Weights of a small transformer language model.
Architecture: RMSNorm before and after each block, rotary positions, no biases in attention or MLP, tied embeddings, capped logits.
Training: a variant of Adam for these matrices, 157M tokens.
Each number is 128 + 32 x the weight over its row's rms, rounded and kept within 0 to 255. Layers, rows and columns count from 0. Numbers have three digits each. The size before them is the row's rms in percent of the matrix's.

# layer 6 MLP down (transposed), 192x64, rms 0.0955, rows 187-191, columns 0-63
099:107122143160161104104156182108142080152152134161170175161090158029091058109109108099160093102149121105130141144114145211143112171151116105131079156154119094078139106139148096158097133145131129
086:164135144064126083110099131123148132107166106078126073138184118076161084155146098087142128124162144135111132108162146163124110110122126135102097109223095135129053125063159122141073148082095111
106:111147114139157102165116052150113153130126161150126161155097146138151100132137146116147147169216163127125218134104195122148095082134123198111114138148149155059100116115146089142179122135096101
099:170127121144169140090143127151174146143122114049130139104142148160152136085070141152165093123135153128105125166102131182079117103138089091123081096161090098083123164176083113061093198102105130
102:153071143071131121113133078130093134092122178182106190155140121137041190109138142118113155118150168177112146062093107132104113118101164173135117151175125100089093175121127114108122145121107179
# layer 6 MLP gate, 192x64, rms 0.114, rows 188-191, columns 0-63
098:197110120123138106139099117185094136131176125084105099134167136107182086149143063076171130134152086157137125164170089177159134095121117132146109176170118182073082159124102102162109108121111176
099:168098204135101100170139092090107124120148151117158158122139217157045174150139064115109117162134155182175169110111139158118131117130131125173102152186128076150144130153123157113121107090127109
099:114111125164120082123137142140107136102161130161117147083115200112062107123109087158194122105120113103167098071140124106099163118129107201062136169083145135051114151148148155117100125103091080
091:107094165097157146085119124161121110091147141169092152115156128109057098167179144125127182118151084127079108169100058157095159094134155188161155147152145078153164149175118082101107142124124172
# layer 6 MLP up, 192x64, rms 0.112, rows 188-191, columns 0-63
094:115114085131070106128151101138116106149072117149128199081074138130067132132080120143122169105135086109107140142089131129150111146143104104157164138046137116150187171212126128114094067135143142
104:123129175100182106103110175134114171117068123131086171117210143124133091111120075128165149145079133117195153147099114088135107198077085098110082123132140120116167127169117156168151143138172136
098:112146107106185173160102140083135128127116130095119125123127155144135146160153126189189131141100065131154156107066083116123059136180191183175147146148109089149129107099139142139078083177138164
104:115152145091127108172167134122112162109118146118196135149129163088156138141077091086104127173108153185099130127126167153119100173212134131095152180231109121139107164124127116143124109083125079